Part of a small language model's weights.
Size: 15 layers, width 192, 3 heads of 64 (1 for keys and values), MLP 512 SwiGLU, vocabulary 4096, 6.7M parameters.
Architecture: RMSNorm before each block, rotary positions.
Training: a variant of SOAP for these matrices, 391M tokens, 5959 steps.
Each number is 500 + 40 x the weight over its row's rms, rounded and kept within 0 to 999. Layers, rows and columns count from 0. Numbers have three digits each. The size before them is the row's rms in percent of the matrix's.

# layer 12 MLP gate, 512x192, rms 0.165, rows 474-511, columns 0-95
099:525528446534445483441501486543529586529466524470510492456551506550503451497483465553495536527525484550540539536549452531475503503551481473513536530504504580484522510491445479426444489479525475456515521561388554519512462513437441477482529368500504470416518529470498527593482513497475532495
100:476495521519537511522544464504603517452415520530527568543532526487459582502473452489501491594530539465543445509493459531573490478562514504453500525450520555557497567523506538513501513513482433496548532560548470458533553484504487580522547447452497434499502502422480494533591437504390495529
091:437500436480500498513540442504480529521497551462503470486603507488479504556528576464462508482523544471544429423508522508502436502515449499520489498446494527443485511446568468510474582522477508450500511442496426563547485501484469544515462492563510498509577561473445435526441412479441585495
100:463505433483469493495564522531591448515586419467508512443468504532505474528463475487504489474465472571495492505573520440505546447590568491512590555506479480505419469514507458521537492481576473530561588485475486413433464518625546490466523498441478468446446524448591516503525446442466519505
100:591544449495517555521501485485540491434510573472486512546469503441549572459446533495499478501483566447553475487480538498533450460501505495465506502533602499571422539532468498454515485499483459458557499552443488539613484463446464507554532451551439544512477480507537510474542507528580544466
097:563521533447515452504431501426496540425488520412494461560553510525482554548538536510453454540525500511465541527554550394520511472526516509494547480517493573579479529534533534490478454475430471465495515547478454460522479552449501475452492523511547515480576482507565580498472457429528519570
101:494472525479554472449477488532473510441514524513511506481481464521519541468584583485570532437495560429442497473512486475481502468483567442523632522538499493457498454524521507541517491539493532476562570519458562554518524518450404537484535617476522527505492519492537562498550508490578540450
097:513564512472610501511475491486496598489530456507566511473534520472459456526429485473537431465484525492457520511521555489472478511413480491451490587555522514481477472515486543484483496563473477587431520529535459443558504517455502471570462483476533506483494548554534380500513474503523507557
097:499538493499486520513521524544529511502470506494554532526480550534446471453507488471529401537421537461472511527546511481565535419484545529493445496545557461472506451530513495503534405500444438465445452476527518537536542441467478506488467430494543527496457491505526445448481567487496571525
104:487482516516495459494505494481445487452525505526461535536515467615475505543441461536466504501454487535502421538554496532530520419548546474451478477545505495536589522529464553501514533477482501494566496484442564516572515572544509451425491494522489491529449516442455496512482500543425515495
105:530531538480515473510503465571489480452462490508547410467510522467465488548528586520564500547534483530519483521529495489520527505501510430496462455530487478462510425523535513408420474517489472522514455463484569474548476478543501513495464476493550561487470566488561444559396481433531546487
102:482489497568453579519489507483426477523555496503551445523512448543475494472503505505461464562483517486431476572506499516472484456530514465468516529526549439534516531567481529457500447559515446514506493472521455604523415484481510514517462533460564458483439522514429569557499471522574517450
101:541581538412502540554523484486487430444504477605507483471484536437510432545557493460510431498466465512412470557494541558478538507501489487527544500508518545497449467553504458504475424481474550445475464438422440620441516484522498560439494472494522494464504499498514495560561411561491489533
098:522481532462554478491454474577533461473508565535522443512500454545443528485478493435500474483443504500534532461514477588462467471511489499522511507477457504475534525443503511508531481495458507503490458485472556583536472494457594487483565469572476530523440487458491482605561509474592490461
098:472506485519447497547422513440474468477554461475514534509548408464548528451454501459424400445487538513492532461459548421512515605520522457476496491620480486523475469551475516474489499495442528523400477490469439436486508410513463520478536485577540467477516499506504445485497548455470518510
102:502412533529482474441472520541442457511469528485505620396491496576459467485499467507453529503496522501519495487562550572579555456489470472395581457488528456513482513503519527449460493590486519501504465396484491511457453455495478555538604502503533501449412506473507568525483530418480451489
101:542526542496532568479492525513501487400527526515614514416506548577491459473500516464531530519419507418481506498603424513461502537530514486447511488516461548417517497514409566445533480480475486474544568505434519467519530502458535502505464561493535537506497460426521520448530535399481510454
100:507469478571521482479489448545476423494516480477559487424573536527518510538477535450478472530535521534544551476441484523534494505580417443475473481536481522508525555566467477492495489516446572562411580416528504575457534504549575523512461570572562549485477557489553505493553458561548475449
091:524534509503523542486477508542472483615469479451515465532496436512568427486462506472472542513498517516576513517526506519475503449547525466493509542490491504496540522546440486448484502571547509516500551477487474484465510454490500494513416479453510506484506519464606515422413433494457392565
097:451430490462522457486503490512541527451547443478482505497492463549556488492450540531572506465598546590466512468502506506506456459526527542482538451530504469515392523489440378484455483454535480459422427461446518476469465404490510493412498572513544495444506539505510500477513523556495519518
115:540530541542534507556508549487503493431500548507531526546505509444521428530560504449444522479450545515420446472542516472500463526490547481509434575536507406568467479531515547483553536505452402518462503503571511538443499476482510468513502470518479490453504544433425549472641497476466465461
102:581478560499461497484522565497473473480493434514494498524478434521510422500442435499575437536555461451520555433541493486525547477643557507544551530547468496510503523518508493472546427432450468467500495507505474435474425446555423467517469475518513506484520462538476490555576487508454488466
100:536520516522482468491450508518536442434504498597494506489510465516480518411560535584449483546512390546544522522558564475505422513501481501446423429498465448539480497485468515444546510485451487522514500554475520482552581461461518467519439535537543507515456535478496510455477536468506624525
100:525387529483464499462574530555513476500516524494446494415557516485463483478457488466586538585454493484536509501498547485473554520489518475531467478556512534585508486558562481511508485512521490466511542510472514479520488573523487443417531560554506472504531608489496489504487493462469494486
101:519505484511587507427496510456548509519575455529557471545507399527444551504505496466509435550488484492510567552505528503549487495574519466402504515507451544520544465489496503494588556495505472484507527521511556470541467475524447505544461465520446536526469477470487523509475540560512565586
100:468583480480441548468580450449435526491499579508541497474480477516517469554481566535538486504489497575462470460542451444484517498485515464474491543514491548532437484516508504504555562441456495460557473520522429478467524460554479521470481382470508534507494535472519465511445428532581523540
102:499485480515454566545492526560480551508435541524430461481554539587514520556472476572506473480418532539441547486559500465544476491555451560462514474495467505454505595453505558533492515520412456566516588466547521505524551516432550541489533546454491490468484582452500510499468453534490474472
091:434538569430494502515486498524480533482447514524464469513543469517493492415437528533553479500546571484400460467489473515515496462464464485451559442545536496491483499473506533534533543570425457536468508469504388460473460562499450455453524522507539542479533449512491571515502529583472444441
099:537574526547504532533512510495508558415462543447558507505558540526506495536496470537581544470478474495546599505482502472520504494509522506509556595555540505508415501549564502516538565545496534486531511478450515526547450485489454510499531517488511539507543561509487471426492492549504557474
097:535497545471495489514499557485464498473458488536592522438464543519495479503442489536519573514448491522521502480513468530475527520541559521556446592534504505454482584540448490515481425532502521498487528470531465510473566475498585431548415487514541539531486491513428447542514482395474578489
101:578537518559491469434529440469537477426541494586516470508525556418442524470523487518429587506513533493519516511474482484499451529565432446466401569508514511521485500522479513525512514489525484497457511531545466464565459498518524575538607519532497524566472475490479417516482529437491449439
099:438571514479491514532548492540517509411519523497543450515559461523427490485489530443444527477513516521501551506492504525453494490550518466521542513495515498562560517539500483504555473482509515419496481524526427560510483480491517434501444498473498514460454516516477503452545485527453452525
103:510543564495505450495510498496418483533451519521528481497516496491533488446465452523519565556450596531531476482509545489529540498499491518521438479555513472450508468477468514527541490463465537545487509496553473516461479557511521429484566473509472469435519527503540554483433504540489587562
104:494572494453538450460458515576518514492500481550591501548444533525504533516536549518504520532470465462469520491451497445488481461512537472421501454487583512597539426530521449430454513486567464471502508498514530570494460442575492531519478492494516495453496556475494529597485508503532568531
100:537514521526526522565462554500462486498395506560558505501537469512453481558524508547457534534397472443518393531529444445506511521569541523543540543518573520466533574505531493449479455573560450523471537462565584539526517479491491527520537575488527435557462398506533434475520538466492546446
094:519481508473458480569445460405502483524469586470439551480506464464540532538508492494488517518484463488489499463528473569471489506507484450499446536588509502530520519603528485511450535472490528519475448439578515523439488430486509490541479455508459529529540521493529480490486509531574420493
104:491532506429537504547576489491487550564412524475484471498524542537546539475500471461481497548469502460516475467471518503480443479506559518558552526451461499484565478465460553500531538488426515497472556461514446540550476439552485508571481469597485551538429477574486454474524556529498444459
098:498474499495473452552556446541507484412472456546517422482538461558402435515457530548448505464468467463478494476505564448470492532474505468540455511550525456474398515452535489466527526502514529521612544518496529489477478479429512538512468482469508501567509499541448542496521514599516477442
# layer 12 MLP up, 512x192, rms 0.165, rows 474-511, columns 0-95
102:425502484526503556495530499491474479550427508591497486608531500382541466516524505427555485455481506525466437495487538433514483483497434495498501453561500511504513539575479471521502527457476478512534429503542491538464501539508516527478545521493468499447507485463441501526477408488531562519
097:508461522497532510473477530446498447476459506478491559488542438520417459515486472484431499490524485544424429505456498546507525531537471494494555520488475529502490489495489524514488527526473461549515477550481443414560520484492548524455533557535498456517549574443461592473551483530559430447
099:540481441574563495526492540488558559512534477480522484506526442496492507543551440435529527515491435451600467384522383509469499439533506482506536466500514601515485531486514480506414563466508510476466517508448418482492470496463492567476451525542528481469445496544560511422457471475480488475
102:464584489557494519458492490519480433524521527410453529526483508439463472520431565468511511504432515481515512493494452486465572438560512523480551546557548490514492523498566504557494508481517489531531533476478483506524489566527528531497547491451503515426475502538454368475485485477541431526
098:448435478529507513448451560582463518441464427434491557503568522464491467490486527537471472570537539532435480483531487498473458477448562566463542495563501525471537446476496509507557559454497496516490510499552531445521455543494455550481535459501542496507522507491538565500471488450489451536
108:503530455580459585471463507465549494528498481447499490533483514517580502492507479470469499500483491493518474450509493565525422491489520509459463477532528497525464533443484428502508491527532498491446499405490514441519506464576442513602535459483561538503515511478479520562529421548502426518
102:535483525474496554499432495564512510552438481534486488441488503526552553550500514442495480484526460471534529522498453535500469579541536499469472438522445463448559521439481507500479529513449565458553552482581550516479531552495441448490473494509549567490497464419513507614480545526500492478
099:524465530546522560522551481491472528513501541437503538467501546479497477515465477500553488519542492537527450475430564531524525470621470508493542447476487522404545571463430554498515454505500539444500579487463443441456506513508532524526421475558547398492450440547456466527469437491527424515
106:480483492535473551514549537480551515526526502522557471535458468522552506549530535522483446499450495468464512463381431514476474516529474498442464583476472468566491546457469507435491542511415548531464423531514434485500581484445517502530568517478450450469479492439523523475589482502543408459
107:525554557514433543541511503496490535505542526519505419486545498528479474484457515571538561515440535447476555569483528492552524523498483529476459537456429487504513509484541469481518568483559529508459482465438539534475529517472463507519491447450586514551517468499600504580515410449466545515
097:440487488491419529451518418534598485504514547528534511550504554480479546441576444609515549441543475533519529568569519495448554460473511491538517513496553539562473509443503482562491535553518517468529443419552495518513594476540524519480452537512538531511530474445449485530479466529463465432
107:493498459523482465501504466520521451529509531504498508455541457482414487468537537509517516566449489605438469541489529505411444446511551488475510487536532567458517522446516519533538474516533484494493471515481443515514578492444519499492478564539510528472545486460508500452481517491503475552
100:523485576541436580494579552525559477497535504527492399440444440487553440427454493490422507473477529518497481506530551575491484439515522498543456567475530428522490521519415395494468471427421532494570499494496413515513505495495500434512524453436497478467492572541470515489512440498524503550
101:509471528549500502499463424572518437451530471504494485472539505510542436498529530554468422470431539473518511542535489450444498507463567552534470504526505451503459486498475539492396411509446503528521524460476434498564494534519488506529502486514504479555527539500576517523498558458484476481
098:487539501516542567520465537493448539521437498603480504506510461466501454557532503470513557451535520459617500503498536471624467466501540403563492484531489507479506473485524494500513572521499488483437508558533513484511528460515512523542534475498432510554478467541572514448513548383508560448
099:525541604523429528514568424398499513574478516514517440535504491506499467534501543504421511567508536490495538521493441579504507524536550528493500488474492574539585503475555515565473507451478491475501457554511441452497489532476469495508468478434512562496502434486486518530486515536494466495
097:505482496488525528522492495436649488478460533489463488485518462514457480551568406575471486464555494544426518462434571506490475511522467550463470577486485533603481503494500500470470494523474523489470521454474440491580632497521535475466540551542441484437507520454510532573477469498454486555
100:487528435492522532449481499518580470560545543512515423502497496503486503515490475555486492531539480413535472511482488557505605510496492466456473531507479501479547475514595502439476468519515460523512476506530506582484498509506437481524491576552536503547509516614521505440551449473575495527
096:470507578452499466548443458514482515501515487398509510423519490452559473525485572489463589518587554442524544481505514544517490506507549494427492516436457556497490462490501463512523545553412574533436460436529532528521517519536486531509499451415504466455446451514463478446458500489534455491
100:559501457472458557479524471487455523605477491515531558496421477506523491541452510510538504505511471530534504509533481442462556443461444423533512488537571560559487463466445556499503479439520430564611470540528502512451465489515498498544530459483478476538543550562446534566483456506463507577
101:504479538543544454485508533494513512485502525518432495523537423494552512498478481525504471549431492450442450487529457520490558485516466567534485570553486420536456449515481543485436474522501548566533551507503537469527573534460497523546501516576505526478488551468469546566494482431505523544
104:418440422515459525494475460474475470531550507510483543563516519541464510457490475473526532556483479586509497562491511537507466581472553440533520492508512474416494492439568506549518517485438423503505553400528515450460502465496494522413528533519496513520531496463524552473535464515519557488
100:531557455482513503496502531549493455503439569482527507542515494441506504530489486548492484419524455534451510506492452512518518433464470528415572484507506448576530509462529471542568527505496498522455478563490437525489471462515567473515575432431599506473539574477533493551481465531544469517
098:488420542530502539511474534410477466460482457549522504462457513427478565600507481506436531474516541513570525430499451533595455541535576444526466571524448494537527523501464461516487538503442520557505564429493488522490523560446415436492511549490505591482451469530509500497521553470528520462
103:498525507538495493552523477452507455471529429582490503430515569509464570462486434485436541539455409461502501512510501511539473507530550499451526505503569486475520507461546506472540536551506528524560513510613468469551548469491554482542532487511540539520513567515564506555495448547538548469
095:540500556522486528464464565547569467521484507492506531590513450390510521501453443566486452549468530521502539414548532472470516460526500519532463497453534559502543529520494540511461472506543522515433508526495504497472548432499590462484475502528505597510483531439486520481411518533514497561
098:534538426563439560454528432590441462538515513530492523534489491468445560445553456501503493541480489512502566493497515464484522471534496474441421478562475481503464488484482548441492602501447459464483474499458566495564480503429499568510515506554532464509467431574533507491508475481492446501
099:579555537482541515463531601501500515510547500556479582457572485435489523442531469502534504469579429517540499496485472479525563495519485554474542510529574514492541462526584495499457496465468533566511399471425482524506540519426501524569485490479547545473430480532471454437520495543422464454
099:512549476491466522520513420526504550531558532517443508530439481510466501492526466446497418525503496529569532479506489493553536458481517445533442496518560509514545404477435554531366544476529465517527532486576498546490541509508492469500441517531573460489430566567521502489460585486472467511
097:440478536478572468428534429476505477419531575474536480474473484484516544463460518486546502507533446459481442472516490464505423521488441506454517500469492498465495484518494473435454524444405518468518520447430459440491483481565476494477483499453532573501519495464524461511468463468424505491
100:549543511509484506540501515474456509458490484441540462451503559460472563425506547542512546371430485530499484475523554490461558576495472510462502447531579494592474543490436560518523504473497511520469446484468478506437427540494436555365551478522487483460526428473470474532531438529476492462
097:506556591500501594486505501556474527481425470496464474583440519431543521517562448520481486547504470441482494509439546481489495477420441550432479554517486505534470514556471533520577544462497485469503470490584507559464444475524446531506450521488510443586481491467515523494477531521496561479
105:452526534435490534457387435534459504497522546556525470475509547536382468607480468447521479531483544494491479521454624455551509488494510505530441551484476429437470481514476471506503487459535536448456512495428501447497566491455449492594496490514538519451462443470548487556512504541549447545
103:528547515513525496465508487489549497482508508470506541503468498492512545478474478508464544457418491538499507394508529443544531479443484466486520517453471526497557471553478551556523496498480559535401553533536588413464477437473497541575557486512469498514494536522548488550558501470462520528
098:457530507499531410541539469511456546503500516504511496466461487518574480526505492433475472533529511520523531468458540470464447457517529566476448503484487483459469535495399441424463521460482520460515468457463529515601474465553463397481478523452557501513545503554441512548516504478514460527
098:573487583452536425497509487528478457518520447575516538520538414554509524491521538537483436545498526524530538516536528544527421521531526467499449520534475495503572454504511494519513528467494448586512518523511536534482533460520550423624451519513527493571513474516437441534502501557514499505
093:590515536582583469462458492507499566527508505527512499513502507479513521522538454538501444446503507509530596459527503482508481492518477581475451486550540549546489436493452460518459510481530503484510515523510509464438543529480361502545448501413433470525471472494498485482490488565488466450
101:547516560507560479589446565487454522551450562524445557468438472506512495499538550499555521493428487465530521546469520483511534420475547515501522517496538457574511502507506561529491519527529551501488464534499452548450507474521488507565465443461509531469453422526478502494537435532462564519
# layer 12 MLP down (transposed), 512x192, rms 0.165, rows 474-511, columns 0-95
101:410532544516473485530574509477506494540528434483446469484507510477461560565513534510526530534483505501428478465526619498489500464497491387450513486498456490458526480545476512502500446352476530446439461519458523510473531529463501522525459568423531480520523453491444484504450449522471424564
098:513528509573510462526526457544470515491483531469490466450517477458539562485525476482580518501572496525521467442519475429537425506450542557526538509493565533475486522442463487407537533547567507512406489494490499411526485499584503390444555482464478574590570528492507517466523514487551511503
091:547488492540523480473546474523476488487509562457483492541490448493493549517445541480526590504501525444432487442526539461536435486518445482498485495530507522425524451460521500495517459446587578506503522490498492472485540520474434468469507404527460520527410511521514499457517508534521492574
105:540503501482478545488546510535466476523577518536494481523510525486501498540532441489487587544516507553617544503560492490586448511507465499480578505490514487527476467503481565473450452502542504534563451483425492536484463576503475464433581513471514531469576512481555484526486490498451483470
096:493520467510502500560514493482483563445541543453538581477479520498556490519480526521574404530501513509484537504442493538551469481401484545518508493452504448500513530485486509471502494497457533547506478543539528482425427545498569577520509566530484522434517468572574481471512517470540503435
098:517461552535520442439502487485520469526469467508489517482506558485468504476471556539593451534486539509492513496474529543433518461542454521490565559531541544480422486460513541592495484452459471570462578450484503471495502524587500501463566475528495488525531475467613454521528528481528474544
104:495512605442551509508469524552615521498512472404447546476565521503465484539597485506543453484483531462557478492475469496456545458498497427457508455427510495530522458487484495543461517533514508493510455478509469489507435490524473490509481455478518472467494452512468512491589518516433420507
094:477507475499498551479500541519570457531501515474537548519519502538532506523529559455581522524510468507467468488563515545509437460506506558474458521526506467558514455530493545557571506522413539518592489516555498487533554463427502542498577479510550479548447491516431517565463528467463526496
105:537563430572449511451543558596527482445418541487489527514537541546504452494531528518464531493519508472494514416495503495504528504526442537528560449438547538455513468493556519490436517482543549475515553506461524559422551474527585555482598517429509480482492471522549439476453554475508499495
110:528507537547526529529546553473492507541522502402534374486525515497409492501473534422496529457531461520471486572536479523501478464514516539441528538490522458474555508456542532538624468441467477539537502511523442449434544459437485474543545448512539471435566474481486509572533455426428517488
102:517528549502427505494409427488534543519515485458528507556457493517546519536536518526484467490567409468537510439506507540480453456535474518571454504482500502498483463523499516503492442507498532434470559468481518515539491503497469508449501499595527477557453444492507488563524439380499504574
102:525516519475526472538561482450516428537490463514507471507536490492557517445497528519508416555482557526474478459395512572459509519478517541528541527520462476395502492502492470481566447514528560446519479537485483491460558491513512527505467527489441516530461451532553522510481524491534465442
103:491448474494448530484495502557543472414500425538545506486444518470569544480491508500453461470418483528499504507504526559484538469536386483515480509445520540504455511520444550541475474504510542505455529526462460528490484571586462497513508420475551500500487513477476592505487460533519560571
102:502520542482505450526490491505524485569512494478547453474498501551484463537557461565473386517494467527523493483517499424500559487514498484549479488493509500484506545482437413477452505504515503571411498484436560481489510483551537501431475405459518455495540521553561523486536471507504544466
100:506438508511500479473509512443490478540528468419483507587465495506475524556473476417457545431516504475468512494537470489457473453535574535430477492513562521460575472499441520526523501568593493488474496573403566508476490483487488493527541522493552513456497533550498540471444447500507469504
107:498557493498525521497478528516474456430488414475501463538487495451593529514467525515489497528457569536483478501528502505546478602560497469469513481462461548497454534590492477480499445480537564472516572536520431546505529512504478441429476546494409460574516553525398427514505497525461613560
099:534432484501561446488513465498468502454521476463522536511499533552568506494511531520506501513519505472492444577498513499484540468555408530446509517568535505416512542516422519487529503555496482505494501492475521489591496451525473532456473504487520555446526465471559457531486510456526556484
110:566520537523532510482427513508447480485408509427484498477483449446497474477577519510471429512487532520443382460570526538487459551545443490454454557414534527474441508491481557474507511567517449476492438469519562445489474528494450563481533482497552477490481507493436450513452469492506604436
093:461582436495467494534537476414580435472521552535511505520505451473441506449523460514524646511461483518492423497537481490513504561524526558513506471549568488428545477503540461490471501438513463440499511476450498463494517443578491537471563568498451485464485497540511481557548553522545461590
102:498464464526423428512512497465472490566500441527503409459552464534527526493510502493472522537486523496532493485498513546494482569524504459473612435469502445527489585472421488493502504517451484553546467502482464516526525521486491517505479423572563539405498503478571427470547497518530486503
076:485551520469490532548518508485466450473500485490488492508474499528561497457446506432504252458471512503542511539463507491442462455498459503495539519465501532511486527499498535531501500496424442471492509464488434531507470458515502532487552547469482566496504540506474465450475520573468513405
102:554482499495517585584447529535421482553467531558551554538497474423528546599556497466437512481542471458515460467497464521456435516518444556464474429490584540484519545488481494594531473458512490480472450480464508437467463497505536525445457538486447534498540561577528540527498506473528557499
097:456507480507485476526479470498472498513469505511478410501439467548434418448519470486574469513579455534484604438458411495513499516447440479499492504522491478449466468529466442527527513550493536530452485480454465487497474552491449451494485447497574520501559503530445525412484513513534541485
096:442525492501475480399495520542488464516476436468524466504472565527498502440542538512427504500541479462530499460470412474466531485519436512466536487486524507458552477485448509449438476526478465492500381526534478579520505494511563515449431493510473546443498442516469460476524498436489487479
097:503535535568559524472457493507479428511454528515439526495494507497511504530528416469486472424478520437495542502516452583474458443513446494563560459535529525484518470465575465386548501478506502472495421526614464437538535525476483549489541500515501488440481433487518430508493426479501466435
099:553538490484477527529469530542514454502528524531505564519551470519466531477432488469476500484522415509457501539534545532484493575558468602523501464586573465520448501599470506550455548447464564498468541511455530501433465550516527560539445592535518530530512532526505477453541521529515466488
103:429516498461488458473531478531533499485458434405513600554514495526447458508458455502521502460434527460613482557410487495465534432456543476524500438464466543582502479553477481548458517484547483529409528489496531515467480443501519524490512450447521515516489500538503486454486544478562462451
100:504549508478529493483516478467452536488505413537488496501544529431515573460503493508479700443571514449447499420416509500457508525474518523494487455485498479435545519522569552540509429527476484536540569442538486546463500476559533506555526497434481493581546512506502482559473471517475534586
101:552489490540526406469512410502431532512540579499513515512478490554458444475532469495508512451501541498440511523518512448477575496520459520499482474495533501450493505545538494457527465463493469410464507477504536392414504518501515488547495460501542513604491485530543532443522554528549556506
097:472516406506454504489559535487567477502526469547560463423500451446523460518569504539475452520486524510504486486441544461499537451466448489440560453539485393479567476510547472579468580467511481478537568529465518491416488544503517482503530454520524470453560498523467571477516528560495468528
096:492453559516531462475526523547533541479523490524504450493534500537538440492504436477576541413541545451535537501498548436504511505486446488529493482494491461518503478519623483504463496433488479524528515565464487507458461476453553477510526574475473575494495464549467495513444521440477505522
097:502577459468425525478520396506489503536534545543490483471498516485462559509557510442482541549527611482494524489554524577493596549477480446475557483483528440451535504519568506505555496532474593480512532480455474489520465559448494522530526509573411538478479526485455535521528435516479563551
103:494537408473515498496536488579516514485477584475593490389534444447553447527470498497461518517483527553512468475536562501459526583514539541464501535401521530467502524496507482485478490459501514446444520443501521501488509432508513557560515512524479530532472521467561502480535500540551503504
095:511557481487476448561564458496522544508493508579553509514445534454552459581569465522585570554498546379457563544465483486543536451501508585474528497497487556517482501464546509542498499423524504505475479477522558450449531469559581509461494441515476552543429527480434590476467402548502484529
101:482545480496479508540467477530473515457502456481567566462473514531522509509516461509533505406478531493458516472469519438567512494484433474514507489469480515529498429486557482454513445489468566542458515501537499466573595462487511521461491542506511545466562460450440522421545455473553425513
103:502491466457458479547502489524497502481565526483516463564476567526474508486542512517536409516581439512496459441518480485486519508445479537456455519578502492546518592459535473522403495497467523396490488503510482406466545512486451444494525570465532528508525526481465411474550494439479394524
102:518440481486588456523451566439437597518578500515540542463456496449480574487513505469555531521526535555486493440530469483476498527550500519469447487484510470465538468486445493438495558482512474458527482469468507546541487519462469480492526499486451469434544457515537575481476505514485521527
100:524525527506443493446501516525565558475506516424464486467496517461516454503444501504460487481475457525468483404476513543535475485467564477462563459459589573488498489504466525489444435490524525480547503507528466499532520501556565505489547521440484491467520572507526486510504519516448467567